Each number is 128 + 32 x the weight over its row's rms, rounded and kept within 0 to 255. Layers, rows and columns count from 0. Numbers have three digits each. The size before them is the row's rms in percent of the matrix's.

# q: layer 2 attention query, 64x64, rms 0.105, rows 20-63, columns 0-63
# k: layer 2 attention key, 64x64, rms 0.0654, rows 20-63, columns 0-63
# v: layer 2 attention value, 64x64, rms 0.143, rows 0-55, columns 0-63
# o: layer 2 attention output (transposed), 64x64, rms 0.136, rows 0-55, columns 0-63
q20 072:120155156085139127087106075101122177064145092139110118150148131132150112159105150100139112119100139101136130099143119105087172159032123104101143144132081071092061155074126158120055092105149150
k20 079:059129125146142140112116098138119168131132137124140097132138075198183127107131085171150077163091141145110135105145152122164156111080122123131132177073098088090077130074212139079087104135137092
q21 083:144184108109133178106109071088057141126160147160121142174123132139130138133084128138133119107094214109185150159127164147101144189049129137143107155157182074141136146100123127135157153164117087
k21 065:156071120154134114138115148061084158148091158094165127145164160143126152133134154109093093130125151155147094107147070149096154119179119106085080072176173189124135116152184096109185146149071138
q22 088:077088057104135120124131171146158130085117092094100043090153129109086104106136113128116111132176013131122136065130100104126119082161106125100122115131097148138098099115082111132098097102121127
k22 099:104074103207105104140142147175191089150087127090132149128154148206125110101155114127144131104071166169159132067092160093167143059147118103161125128123112144144103134144174133120107103125126186
q23 102:136158175166147161108170135153139137132181108152150184103203116145134149125169177165142185168193143137124178145177148128128136126122195140160137172183140173123132175111161153130156161094157149
k23 126:083109142171133089158125156113194116151089107107115171114140137184167098151156089095159182113093147179109081097125146091170164111151150084147189152173087122116112083138107169151090116136169167
q24 054:094126146151176106106166110152183144186146072083117155090167044140157101111154122208122140115180073135117169125123117107122088115162152137109107172159105171143122150113164145083145127115155172
k24 090:100124124204124151118119116160154127169110122125126098156142147206163076133098088129129204127126113144146145131095123139150162143136107112142168121173107092125131095075097175197161064206145131
q25 086:111137143126130151101177115109145113100121075135101151111156099049140148108172132140106127164198066136076153091167156080135103117120152122116145154173090127127103109092151157071068130041143129
k25 179:095123115163145093154110165167210113144113132097144133132122145188185092134186095153172135127083103158105097116119148114165136095170148111131186178172105135148124107137147129156070090191150182
q26 079:128116093136101079181111171120147153136117172111192071143110185128109141162126140093101133118126093149102064096129103157150166100182089121104149099102102145138086122196148111141031115122115152
k26 094:102155156146129139119145128143153170163167095134168172130189178139188135109139126213103085149095174160133122102168137116184146085138093113142121175165147109142132119155209174086120113112167140
q27 094:147164133081154137081109081127088129122150142161084151151107133144131123117065132125165103104089179066177172162111136123069132154028115140136123137115135071121144168077085114154162140152114096
k27 109:141113117168084118111129142144092082043129116083140112110083095082097110084136150069096164110140117125109097104159087127150057132130091111109110097106152183088156136117141122069200116098119087
q28 058:141122072139138200117128160191097082166134151141125133156076155135126162098089108091129170120100118098159188146154129180153156151092141162144083116115175130133147094125079096151182183180147095
k28 101:121121078080119150137128134112116097007122115121120087101097168070062152098152162118127102138140137150110145078095125136111121103174069103121096117136143158139121118126059097075089151113095112
q29 101:118114110121109118147166163138173101149120151095179112098162146140093177099175133105129131149192094175117134099171115122154100092218107134142094095113149214138146151184140099109149181085108145
k29 112:112080131164126084181138148140197106178104126111124133113101116154135075111162112102168151102092177170099108104126134156149105083163114107140197126115070109139188057177126135104086116142141174
q30 044:131195143119085070111100079087047075094164117155158116110034110132152152140105115077114147103113183120083094179097150131122133119146093136168160124144168125121147086143115114132124113153138096
k30 085:170147174069154149126181153123130133156130142184089142131131127070150165158134114164122114151162122177153150216152119100108125182130190161183117156158140153165134117083128137158182171137086120
q31 146:109094097169093068165139167144151115094089150086161088105106155141093128131163132083099121124162081171103088103103106140136103076219101125126139063117135182165149123201127103134111139118116134
k31 075:120095150160140107149145126074162055140135101082184127098105133074098074104166141159140085150105169188122060074138101139124088115158133093134099157142088133113110116125114085066112098092110100
q32 097:139142112126135135115105070116074137097137155149093153137107126093123132091048148123133078067085159068167131152135135143098137155068095161110108136107149074125161077067092124137165070156096097
k32 109:168111082058083149117106139089064084043111124107158097110087115094062125128131142103124097141157132089082145092118082130061110142088076102119107084128121151115146145116114097139119142119086100
q33 073:151120145203120085103151148224167109116105097123107110117107103155158071138120122137148107150130051115135137124100144121137110096148111130135198135138060095163148166118124170167097067173146148
k33 108:068092145156112098123131138166159125081159186153114130154061167187149140133102119119143136149117123146165130180133189117153163163167089095164100118141151129141131110090157128184170060188142091
q34 128:155157131099111137086101070085068114119176142172126134129100148112133178118084134122132097111099181063149156141130132122067117158068091177118072153110194113102158137089120111107170153129100083
k34 084:089126144157129168151149077139067090132124116138146053078123154159083096124147173087145167169138123109119151173137086181112099125123128130151137114167123099130179079162077074137124143154140049
q35 140:141168148096143159066114080084071144123167093167104141151110102122135119111100134143146100135113172066138168133137130127095143184010146135134116165150150071099116145070120118115142151130129081
k35 077:074115164192115116138119084152150166179120138076154098152125148154154102136083155139076082102114133138099085089088095144113191128139122124047091069120129141134101121139204121088120092141148138
q36 097:136144120133133134118177149153097110133132130160140137092156141124115205118179152129169162192199136140134187124199160113134102124174160161165120143144180186141168172158141130132153203102115109
k36 098:123134146193137151166120156126228137138125109088141148111161115161141080139191118125160100096092127184080085132160123073148107116153163098153171169162111140127142091136134170132096071155162165
q37 101:128087104173111087166150168131189114146081151075155091119126179148117138132186109098109135138145101186124105113098098129170137098220125122129126093133119173188124116196185111127119157135141151
k37 077:106173150137094145139143079209144088157121107117189133148117188190165150138140122151122135185125136149134164118147172142097152138194101158123117166128141160121108209190178123109153137156140111
q38 065:158167172146108154083142151079138102185159107159131187117135113105179148111190083157149182177131135113107127107155150085125104129069184124131134190170155138102108126092173148103135187095119132
k38 112:071142145133114049113095105150170097128113104100135117136108179165188146104113106124132125133064088120089106139178149103167153129182077112154160149155124129145094103175159094113071065150176123
q39 076:067092098135150077171082155161135136115089128064131102134114143124133070140138100121091120103122085160090073135117126135184101088188120092118164114139095109166087064159114114123079069154151140
k39 094:142184144144115183091115142104111112146143150174084112149157180179151170151080115145111172124113079125155160156139132088088165122079148149137099099173186155109119205080139129172162152161121090
q40 062:169144214120137141119119106103123151081157139159118163143114163143150138100093146125203090104087145084185140174139135112099171158050142130169162183116110064123127137082110123149132080135119104
k40 088:154154099113153173163156123157073156062160126147128120136135134124129175147104162157102055140121161085156143122182113127125149155097097147088126118051176170092132181155181139149153187105107101
q41 079:118126090199061101130145180132123086089139136132131124122106129109119145109171113131083134161178083158097099086117109123201134108225133145140143088111142194143137078165177113127141149123118106
k41 103:087114141072147073157139121140189134080092090111070150114150140114150080082162112128135134141118161166109111137118119075178098120187166084127102128172075138137078065115136106162156099156150170
q42 096:160160145078118178091111077083083131111189126177112140127123094097127177115080137115145109132119185066153167141161122119100130168055124163119089147095170113080162138088116118120185139122115092
k42 085:155114117094138126124145068083101149117154097123058126091105080074100111157121147088052129100159131109106148127071093126096123133077161105116111129090071103126072109116143120113084122046121160
q43 103:148169125116122137093084096097072109095176157166123137126082169119125166116076152099137122094099197070152148154121135144095159151063119170134090126104195113123154157106094102142198125155120085
k43 099:122105115062107106134113124125092070115123134089125081083100104071089137100134166094106107115129155129106126144091061120079111104116090163116058102093104150089093105144118057072110157087098103
q44 119:134146118122128139053114082138073109125169126168102156125110085124142126086062134141141104117102151037129157120143150118090114150046103152113097148096142082078145141059106110108162111133112079
k44 067:135161179124089201091139105115145128181136172105128113151098120151159183097091111111125130061080094117154103148181156119099104157115118112109075068095179112082194130133142111161172110134144140
q45 125:143164158126137128075116079129056143122173105173120162119101095108144136124092151140152096128122126050118157136161150121069107158033105145116155159114143071078154153089085142103131108099121086
k45 091:124088139125126069199100115142168125121127145134125095113148150150100127137150145180156102112062094115136065149107156109106187101134136148102144156105117085178156074114085104104029079141109134
q46 123:164120105154116135163171171136161135169113200133153146150147164148123192140174128110138151160158138154163125141136134149163136129192152150123113101114176185169167169195176124141165205137110160
k46 082:086115104117102132143114121084168151154131105104137075175081149146104096091166089131128077137090124184154124065157064183171116125158108079120157113132142154128102058162188098141096111105137106
q47 093:136127108111082114109133111075073085146145139166151122095094117074097199102119130088109107150146174080087149115145135132118108118112111170105065117083172140105156115133129074074142183082084075
k47 098:095152178107146065156140157158182174184134089087151156135131190126161099172170129136113044140129111175108125122123088153147164135171136145139153158160123125169125145181178130114095104128173162
q48 101:149146185153159143091161109113151146138116076131124143141180101149172101135169128187176131162133074132136152144134176086100118151086178091151173195193096095123119156076151164126070120116143133
k48 128:057146091111154106105086115126141151148154131146134083170121117207154101130090058143124108106080085095135103107153132100113182119121078129129151115102157087106103061110122100194115127189140098
q49 107:127161149128111160061142094114050125089152095175111143119120110102117128086086170143129096141142176083136181109137139132110114170043123151152097134140162105099154139073104133098184124119128053
k49 088:144128110059154140146125139059140131086105140100127113149122059091075071144089121141093097089128158120105120111052154084073127134132158102106056084131098117166094169128123074122132131120108158
q50 103:148162150126129127078083069134078127133180132174133145122128124152148143135063140139135136091086158032147143167115130125061146152053102153100105157090155095096149173086125132134173105151124113
k50 110:162129188142114175092152100177092155125131095128123174117185152100146170136141191139125133151161132090183190189154107163145133166095146158131133173119130146093161116141160190117187161090108117
q51 092:125119085091078137106122098088061079104109138147119090123107127087093162081099114094096092141126151109120148103134139123122091123129086143127056100091182108123162077110097076081150158112092050
k51 100:158103158056124123137164155103143132152132157112114153105146101086082120140164163091161113154218143149064166114126113109110082100146158094127134085140094154187140139186094066122112180104118149
q52 141:098084116133124096189142176133180131121080123080129103103129125122112094132177102128109144129157097198090091109105104120180113082214124090139166091143070154162093092172137129127082107109130155
k52 071:207169156136145109116140118177088154145109123121122149134154119135168128138105126171064114105123087089130152163148098093113140169076206169126183173129146193138141153079141159138139132171117187
q53 099:126086068149105104174151160158174114120090153107143053120137160132098150129159106115094132129166078189120113113106120133154112092240079127131129070114119168177148107176129111135110134117130137
k53 076:099123173181120118139109159134164124161136168133196151100088172134135080115178163134120163139099136141163095176109113144153140155132163143126135191193125126165118070159167063130144092198137162
q54 147:149155164102153152086121099118085139133182114181098189110114096121144150109084152143159119112111176059149161143157137130095127164033143164121114166106161098082146150074095137132198125131121125
k54 085:136143120159130156125124144212107106098071094133118077132137213079106142148129139105117097094106062069170155143090135156149090148095138128118194156117149145100128142128103196149080093112134130
q55 047:135106144109088104168161142094220145083117149091140081138156157124151155147124121137099148128163052164151092127101130107156151097236116121094127105139104160161136076135189135137118092133117147
k55 079:073129098125117160057130122171123143119154085140097080142101095166190092112089092143085150121106113148112120111135090095137038130116060085146127129147130111106093067108142132173180106158141099
q56 133:109089127178123063178131181154164127134085124075154113101112157142121116139174121120114141113141074195107079119112091142155145080218119125136161110132104172166094094177153115143079108128122159
k56 083:142167116139133153130108124205121135121122101143146166122154180123132145164129146178162144133129173135118165163122190137089125182104110142122139134158160120104171253117078194164144141145138103
q57 090:158175146102158161116094072112125182139169137152109147171102132131176120170089136155156122074068177107178121152108145123080152183045096137118139173137134083109118146093121176136115094152138158
k57 099:180166095116161160120121066090060110098147144142158079122103056091107167102086140150115128127120129052153142174132158162096089131094145142095106133091141107102157188103099100104143148117075133
q58 086:081084165138130069176130195195203151102094114091134115109123161164116069132138113149146094110128090161114091118085103149143117100180113103169154092135091121174108131149103128154119069136141164
k58 113:155144174177139189120117126144083130146102164149142118159130170114147172156074163104108144125094099090148113188165150148140156177056138159119120135114184123068156141089172147109178116162128066
q59 101:103081092138130093181125186176173141125084124091125080115107131116112088137153122106128107138131071168098090091141106127184104073208107117114172105110073151143114096173103130157076094146120156
k59 067:121136167109134143084119109082138123082205147109112141130034145135133159109072108132131120117119124055137141231098165114102118161098131126154066137123138090146106154070128156118143117105154142
q60 095:155174119115122169070124083112074113159185149184150159141149135103134198130109158110133133137146190073128163122185153120109145172068121161113090164106155137087144180124151130082136173093129111
k60 126:134130124172136105194170130119187112137093112124130158097132097151140093128198127136168095138108165184130102098116175138136122062167150112138168149146076100155163134149151151088036133102130183
q61 105:140092100155104114116155157135165081176072129096140099115151141146115157118194098092107191159156073159115148133118094121138143101168161108128124093143090177136106122163187086128067213106133136
k61 112:084164123160135115124157118148178154110149121095151152117108126153144107106175102138157128177145136224109114037195148134185112147182071096150168132167121139141136125167157176116120112108159122
q62 113:100082110125118125182121162152199122118083125080147068119151185134113116127172099126122148144131105208102113120114094119168136096225105096150111122160091166160097091166147114120083102124152141
k62 089:139144155193080185096142123092081090125116095120117191078120094147172152168117098105110181107102074078105159164140140092080118143100162158127091128080131131078137172168146137121140182151113113
q63 075:090072096118110102117151163139152094116122107108097088062122099088090126056150107173128112152175069108092159084121112096141076084177119141125070117117111164138120084116115069091141142097102100
k63 076:127135163187103149120139091152133121140071111031147161135169153158140085094110126095098145101120112101106128129164117090162127123129108118083132129129118140096112136169181157140201057155164202
v0 091:182123113187140116125136180185142179081180155106161094104092134129117134119121092210140168177121122144117148197138081160097061106143119166103169147154142151107145118137085136130144124083093132
o0 098:119123141182089127097121083139117082157122100088091181079136078077126109107144176138079105128167138110113145117077142128159113131163158129136094087119146171178172181178181133119200120171149132
v1 108:062146193152151153129111093157109160127089084114111131160082125173174112176130103196135111169141122174096156156146122147129137177164106115146180131150141102149131062146067083110089130166134090
o1 109:177153145155101139151155190090117109134133167132130137122114141089124081112086128114116114116073155127115080101090128129169128139137130142120092115095100108085045219117195171138166103156064150
v2 071:128161188195167082150126151074178174137155051134131139124182178179155124138118107201119168134093130133153122113097118142142114112142129117132149134170125116181092149051169128149128122130140163
o2 073:119101119153100108101116136184153149148147182092110146132084084094169123087115109131149076121102091107113159161083123139153067101134109159128115136084140130172176155219102120112195090182151112
v3 123:131116119094096141143112199114129094125127138136108118146088081117159139103123130090129127153144056136102137083094132159155167094117188120122095134107114171140068129155099044147120200114152043
o3 125:104135106077193087170150125164098172171127168148172117128160186141123202164162092169145141150134162116122154140142162126139118100179094134096145157115129091132096151166127108117075169109071190
v4 098:172083064142090201144123168164182140084143144098133108110146054082096135128146150090141142114133082080111150120105138146133118090101102151095142082069077146102141141140111168158184130093110120
o4 094:117099135098149081148140081138111104144121093124108141084125121107109145119187136161116099173148077080124144139143140075095176110165209136107154176159128128150166086133111066140040150128110182
v5 110:144068112129089157134144157211129038148181167165109164159110095148124114109170183086142084122178140104166106121102145107152135158097102160134123116152163151073160141184133141121151118154102114
o5 125:120177132055114121156137153049134136107143131170154100146103186136131187127109079106145167131143168184118157115155087145098168131144122135137069126142143156149074075078115088132100167068135113
v6 094:157144153113119173157169131149154092127072067190141190092142105146159155104137181130148085182146186117102179059151164169168151109133131128113089118147114136144122203108125110122106122117148156
o6 102:158108088115074072156115144157065104125164195160150132146124145058112139108127156081145142139146137119083078139155091136149161101121095158100176145083101124072120117169136128116104158093044129
v7 091:130146080114117125121134073165110146104127112156164141138167193086104204126138149162115150195208188141106132059146150148109090100150116104135098091072148151102100148100157106143137127090095134
o7 096:120097195143145158096151167133112072129135146078152136098133095125138123053081182073107115130158044122128159155194132167166144169130147147112139119140109163094151147126094171099177112100150112
v8 084:133155103104163159169122121095192119097068143043134066135145179128086095127101120101139144151100126086099164183084134139082137140128086100110115143120090118156197115133132156145112125204134148
o8 087:150080142124126148110112090217176114180130095142043151119154060090173104150145125209152128113097135130165146124124148083128151150121129145142141173115096100131143109088146145124108094108168183
v9 085:161138120130151128090144166140077118121202112143143159128085118178150110079103102135210132089114145106136122142112094145116144127079086181133203156137145082119169120094076159111136045115120133
o9 080:154129104139071170162108066061155120097057130113088125168140135091077123177154121080090118111097140173154097112090129124125157151142183097130091066096149157120164112144169121140151161119171104
v10 111:178118119128147116120129110100144206120064163121110069112113124148121150165140119119084222146105104149168124154118086143144128146161211114108120108138105139125089158156143115188099204164135129
o10 100:088129107174130115106099096162064137112160110061117128096161078078085079140119180142136127101152089151089083129144118124148071101150071100123184121121070128138144138173117167106147059130107129
v11 098:111166123108096087135143073155160147141105140142096143123181121097123115178161138123136131113136141181126134108144200081146093127136120127130141081148107096127045174158214202155150094099141171
o11 101:086109149149163083106130141121116126052157081095161132106076112232136093085115164109131083135145067131140116111136092157070150117103106095141153125173141153137145084102061106149137109153131120
v12 122:087154110088082139142100078062134097194097142179057161104195135134106136146154137098128107091173146127102097140138218134145128154085087106139067121170135135137139103138141124121165127137147148
o12 148:142126145112184130140178179102127148107128118159170121114065141149095128092111099142184116154114170125148163101158124110079116106094160138160142176125127065128125121071057106148062159088064099
v13 103:102133147108156152145106117140125053134096087138152144134138173176115102113133151128069089157144084114138181130145122110150235155163077119149125145076131101123195135140107163138056153141161106
o13 133:156126097107100157141128147110173149134185164148068127123148093107164169154124054127190198079095173136128084127161123080133123109145122131139120143119074151092068092072163136147129104090117160
v14 079:137149099133159139139143131118134160112133126102155137160163134112162222121194113131101156140150121126092062108182119151151150142161081139134080144135192170119131099125116175099205183114101186
o14 078:137130137182092151159166169130178095191093110172169097115127136166124097153148116198127126165096088174096168118134142118174108123183183173155102147138164172100141113145163124066100166111128115
v15 109:157118164112156176112141155129141110083074136092105102156154180145130142080078083113135124134102080113159146121094106134103202090110133087197036115079098132133146161077108139149154125140136105
o15 110:133114111102138160136116113148158123214149145134113152168149085120171133147107105162099193088096138108128126157164201119172058164126132128071125176149149102084117105088116120075123078106151174
v16 113:164088123143141141139136160126095126145124177118129156121104109070129185140128176125080118126165068111149138159189107122125121153142148167079121106082194185097174085165135092064096168091113093
o16 099:114177135102135159111165113100118169129129099113137149115180114084106176153177107080148132138171153139095100088162142068152101109139169105100110113137088180075085201168180183141137169100130147
v17 078:101089101146180144120170161086120154197111035151143104132155116127088154157132148154144132107116170121156131127084151137140150100100113080138160127166081088176093112042138094123105097159128170
o17 078:154113127103083112190111182175139134090085178162130089198114146085130056121147128112129085186127095144103148120098072163169152127127139167124146106071136085130170117166118134151119164158109096
v18 100:142139142135131112133183190130123078118141108153136178116086136159175086090139073154192134146089188157122117103088149137095096108110127107156156213175151098115123129079058160115154115122109136
o18 090:167121089117083116168095122120109090168126160200119123162089121138126160150077115155107136102113192122144137137082110180131119137135098156118047069085204132136145101126155090107180147127083115
v19 095:100151119136127155146148110073120091208152141089186148163107111098170093167144118078179132083111137130091113110133189067074130124138115142167188147108119089155158126160175121084143090138157146
o19 108:146108149112149116164130125146191112096079088172140111150139190248136138179136117141144075143061117107166121130089133133088201135132114103131108105136175108103139123115131124151100137160169143
v20 113:132145140135160100081124132163102133085095050153098140105138105185142121128113055192171108102053123150177115073093163110117126142104092123141138108138130115118082158090077143165149083146114168
o20 096:126120103167087111192095148073087113147140166105161121138062114109109038120075166090114130097096141131095094142101100193168132124125157166132155130134142136130169099136100102139152085175076095
v21 100:132169088107129067149109121067089125148130144120132141111086092065131129132093107082175182102103145094124101118114184159176048135138166074110191164122125073116093125124136145115136120161112088
o21 110:083115086120168147090114067174087166123109096119102080138171128184079156163106121150115076119129064136195127112149079129070184131110098159114145096110124141149184119132121105174105161119147121
v22 092:151071105153117136119070087119141080179151080127124135106104063107128094170132141113102133127116170068146074191104144112131064119120075100098153104143136103117132068093115151174095108126116187
o22 085:164184140072097141128126154117125114076144156150110115162082150062125157097137114048164116166153098137132159152119075121108211150103193138158162105115079126124117128152149128200139139157134113
v23 090:106144140133101162138110154159089108130123151126096169133076114096111146092100114117127079113119070156137145111143104182133147136141189134148140150064138140097134115128062094080121160088130002
o23 092:144139126110187157095166082083089174171115155117120131137184112136126193160110107144067178102156135105159093141128167125113102152113137115062097100153124136117069170090176127140134157101102199
v24 107:106168192164148097100138159111126169151127093096093109136101150176163104099139034186124100161113119172105149112142107092108147111101102107179171159144101096143094116145111075085111081109158086
o24 099:124126156170105105145125110112149103144129111111129201107144117172182062108098118149117077092055198096107102106068135127182111113137131105130087127111170100146121182128161137142179093196130121
v25 106:125116138121110091135179141121151142051129137138161085102126165087075194094158148170094114157138129128097122169124093124075125071123135143128085148181127165103128127075107139075159140060064143
o25 108:137118161199117152097149154159138092187103103167137152105154104128156089098145177181097157158190159139102193114149157151173080164136148139150083140153187144160163134133157135071157151139151111
v26 110:113134104165092084147137112091152193148182141146142146089112108130103163124183157123152167121152171102114118087121158169183042125142164106147191104101124117114102088130173127126203166149115156
o26 128:119098163174120136090152146133129129099109108123129092100140149139104116071130149157115031181148022094161157141137085121102168125112120163128129129120138119191198127151107113151109131135145062
v27 109:149095139132160082124140090087093170097101116113115080139119143164090159166093158142096144079071098116144101216098124140149147146130127086132160146201110106188140074081089141138108145173129150
o27 088:108120063180112162147097157142151174183085156134107085159117122099114016132168116139094125141116160155114138115101099148161066128091148148122154128093125066143156109173145107138106152175111105
v28 140:119136098147113138134125127184098143106172164148160126130135172079093214121123159138108120145180100131085122173186122179110115125166118182078141116131149199116166089165092129098155150066115155
o28 098:141097141199109151104191130072163093152035128093131117089093092098115084094166126112094143164167146144100144082086159112156121112132175109153120084140095117117111165122180136103089163101126111
v29 076:107145112175138129112113201172121133136188111147102171092134066124170122104164077142187141110134175133104113072123144160159112121123127116132142130132150158133074137130045156141229141117136133
o29 068:147122098126103090187148133104091085156121174172166110112067129134087121107106118179112109170141132081128137135060150135130121073153163163138117120123153111157141142147137056134089152165026107
v30 081:137124165158115077169121148152166132128153119167055135140127158132134095111126146177187128161114157112165114094056129118147068107120221126144106102136113140126104208104170140138181123153109095
o30 078:129107133129135133066125087148106154127131211102149134121118108124125162080067153115122124098170119126164171175104139183088086133088069123117098123137148125196161136168063084118183082143149128
v31 126:203110080157114108155145136115109102117183206122156115109134105106079163091093169057106141098144075124119111154164092136150165144146107171082120103083145149142167146156151170125101164076116152
o31 106:078135082118121150117130095127190193126146103093089114146136123127148188165224084163140144145166118162153149123130131088124105098165135106149146131157113190156137077143149112129117169088204130
v32 105:085129059100118128138120104110114202186125143088124127110138189097157097184176152171126120126160126100105098121116142173117154112150139072109107163158064158159135142167101081091125122112187174
o32 115:166080155137141104129135184171151074149080091161146134099102068156102069117123099118164105142092092099109099111075121112105080101089165136119158108071110074098127178146124135138090141137058139
v33 108:119095123138157150160104077192129126116086114065079075169152085091045122144106119114112108143088139146183114165145130076151164173145143096150142106110094113115150096149147184132112073170131110
o33 115:114158162117126172126133134110170151149137121125132135142194118173193090148125139141100186104160135195131140119143105172163167173113151125125150141211111157148084093061153134171134124126198176
v34 098:151179083123111152123141135114098112079127167113100171136091147083098192095143153133144135132140142145084117121226101131091181117146113150079124133092194183112162125167120125075106134063126135
o34 092:138108151138132149132167102102136149165116084141134179138186058122148130152171116128098106138144135127120084092134151088145101147105198098087105123124134162037117147126171175105155191065094166
v35 116:117130112157130165079149181106141210102157171153136082094134116138096146109120102091126172069149087134118162093112127177155092113086135121139144053107094138121080112132126117189180148169089167
o35 129:094107129162125114130126146130099109133117077100107104129112158093106088095147142166098072188121030091128139119177128097150156129154131185128164177131141114179193107116088120116073106115130061
v36 076:177113149118127140088134148188144100052115133141159069128092096113117137062090120098170152175090154124124167143126064122106165089112149170143074108100117156092115177123143171166144093080123104
o36 079:123126105130107146134101063135073072125117127123109153121192127120111139169152192108067212101197171137117119151134174155154144166154137084144152089179139162105140076117154122103165136134149155
v37 089:087123183138135105092165110168075075072065128158203129127116167115143173119103161094129131127151163117090168105119143102071132082156143114144074109128127166114125212137142128112147137164091149
o37 098:137114102155088150142121170155121082119125152181136100159176150131120116119109192130085181159202118134127119114188160164182154161141054150137134115153149160087133092078133172073138124091131088
v38 098:137115052122151079148146128170046135114090169163133139098167118104092175122115131135124143130190156110083106166110132148119073137158108121122094103087125139096118141142106188107160199133054119
o38 098:128128110156122196136150116125145158121131130145130099120159075133073112124112175198102143149208148187184149060170152135145105128151125165155124122143136193127147107043143145120138153078122112
v39 097:109114024144131163137127100126104121167118154127105074109168085106077164127147170080141136079131107146113117130154110161165121123186141175088068050100093140145087108135163137133152148127103159
o39 088:149112137160108122145174173130213188052117171105157070165080161153123115138170143153124114182138031182150146127099108139090119119152128127128135124168136169152154099138102116131114140129154136
v40 080:102148141063186135088155138125083117155083092127099170130102097148146173112154131107089102080145095113113147097184094082120118181130149149112167102101172118083092079166153114052101147165118143
o40 080:096157124147086138148113110072107173097134088128142111170173158120121091162127133108122105130097129191093054065188099107167185131121114139112130141126123184064098113098165177134124125087136080
v41 097:127150118132155159147062105096191152159124106056132122131151070149125094147124139079150134081056181114167146143145075131121168177145134138108166163132106097145162126127178156143092113161194122
o41 083:156141154107144111112083035172124154122116122151102148161173120140175161210136132162132144106096118132142108184066131123062191143087150113143161136141129125139132103141157131166122134157175197
v42 085:159110141176100124105154110108086145140143159152156113071141083128133082126103104122167149094086197141093122091195118124104127123103178146100066130095151158177156123129169067099109101122179191
o42 099:126135129134100115133107141169127110078122106122138146141176189104105102142197187103106102152157122071137098153073151115171120123087092077138206116143131091118151177187116185144145113168128079
v43 084:135112120098091053199118100119101107168161130157130155128122131089123099114102145115155090133121151106116076119091186165184083140113165106107115188132113069151153141102125102058107119114135049
o43 083:110116085099165149051117071160100156122100157108127085106157136170083184136109111124125154089161135130192155144098091149050097113089075104122116070105122118160132130150104073150109171118136132
v44 105:062165111126170168122120110082115200175089118096104091154133155062108133196117073124109185111137128156122132126148138130119117163163168076109153092096108137159096066142148105125089141169151158
o44 090:126117194147129146118145160173135128109102095094119144149151078126140041111122161141123055148109047140135109088123135136201145157106131147132171131126100119101129188117127208148165084154138121
v45 096:104171167106123067152159145117100055180121130196087186146084170153152142076142139155165084154152172119083145117139177091128123136130126121157132152145161121120118142168172106048102126140109122
o45 089:124124129137112161124146138114142177117140127191157149148193151193134149117095111129145099114128227156166119067162110146132155135095080132142074135098182153103118126085125146140186174087120074
v46 097:144163127140090126160103170122154051134132106115115176142103099106145065100149058135142189190089136118119068087104145117137080111135154108150172161100144098077101135115122158171134132088121068
o46 083:125120133093142110116121049135098133148171145113117144098134107162138236146063120147140091065114130115159148159115116163101155139165090133103071096121143179151148110136133096122204092129131183
v47 078:114158135147144125168164194086168123111147142136191096143150146111037131094093120168149130141055143183161180164135116112093163116123156165157165174132125131126155106072176154115123097098110128
o47 088:112082145149109138107099060144133154119096076131069157118201092140182115163168158165070104103157168103144125100107129131135126158126106099118084112152173149161182081092139134129195129141180141
v48 077:122183117068128140154106130114118114144115064214073140138160141147153124139068074165151153138118169149114135122118162153151122166124108086143055117122141103163069146093149129126178085175170113
o48 070:113119091071124140140122088143089172090164176105129133131108111089068117095066146096132103088110197126169122091141109149126108120093114145139160141071115097095146128073050110158155127114057132
v49 096:075115185168180105107145166159111133081116082123134148099090107132093156099112152141132094131113154145157177138151085143125111090140150118093207143155155144124169093077036137113097170126088106
o49 100:174142088165059142120122147123079115149123192159092113167132075036147102117128123141096154163193122117092101117105132126184110124118107158118092093107107142119108152155210151102152141123098098
v50 096:201116130124128140136116169161101129164150176152138097154101105087196162135104136162105127179136063109119116193156103129156151119159145184122047103137164192130097130174130101107150139083138120
o50 086:084146077110106132137148082128110111104084114102164135090165149134045125143178135060114156128161197162089119069117161110164090094167145074139154095126117163080107165159141117116123171144112130
v51 101:122103147115137063167144135187105055165096071178149162130149154199121107089126148125104064145108123105141109116064195137169129145149125122163125181157096101127124160129119134143105143189138147
o51 117:116118071125105133152105154123163156140157193159133075132118166151144161133097090142164199096127195174135150138151081170139160095142051171152136121115122138166114058096124097140108133083136098
v52 127:154088081147132167140147131165110169176186205058154117162102121065102140144124168100103151113176115146133125148171110134147159149131150157090170123082128137137146087194160115096077119084125117
o52 117:086151176076149123113125114098142138098097043079114129140167134164149150160182105086099086129120037154135104108129097103119146155147168087086120089151118179105091138140151152152132157112181163
v53 111:181120131111146170125102148127171096098189151138166116177111143123132152097144144083096139132182102080122117175139123125117167145101062167059123135147174139093224122171101158103098154107113127
o53 117:118158096099124154125143103089125102162118120128082135110138127082115171162162052120177202122113189163107150125152145068119150114170203110185097130115104147103084112123156104119083172084140128
v54 112:088119123193174118121120150159080111141157083121159121150100115217118076133075109135147115105098125159126166141096104144120152171177083136107202141095117106177157103146094140153075139188128123
o54 114:158133094112071131195107147109191167104139188134059100158119126082158138173153079169132133125101146148165100125055121114159145108178103150157118100113102145161085114109186142171154107132129154
v55 097:100125134132117172120059071082143182169145107154163134112131081090184066205117100124079143123149151098142111147127139139158060135155103101086127080119105084116118097111091150180124145139130159
o55 101:185167121155142137103159163156086096094151149131106136136092124085089152107133138090200144163147078108157120150173136089116172133136178156193209145124092131125146171137153153185112112176099114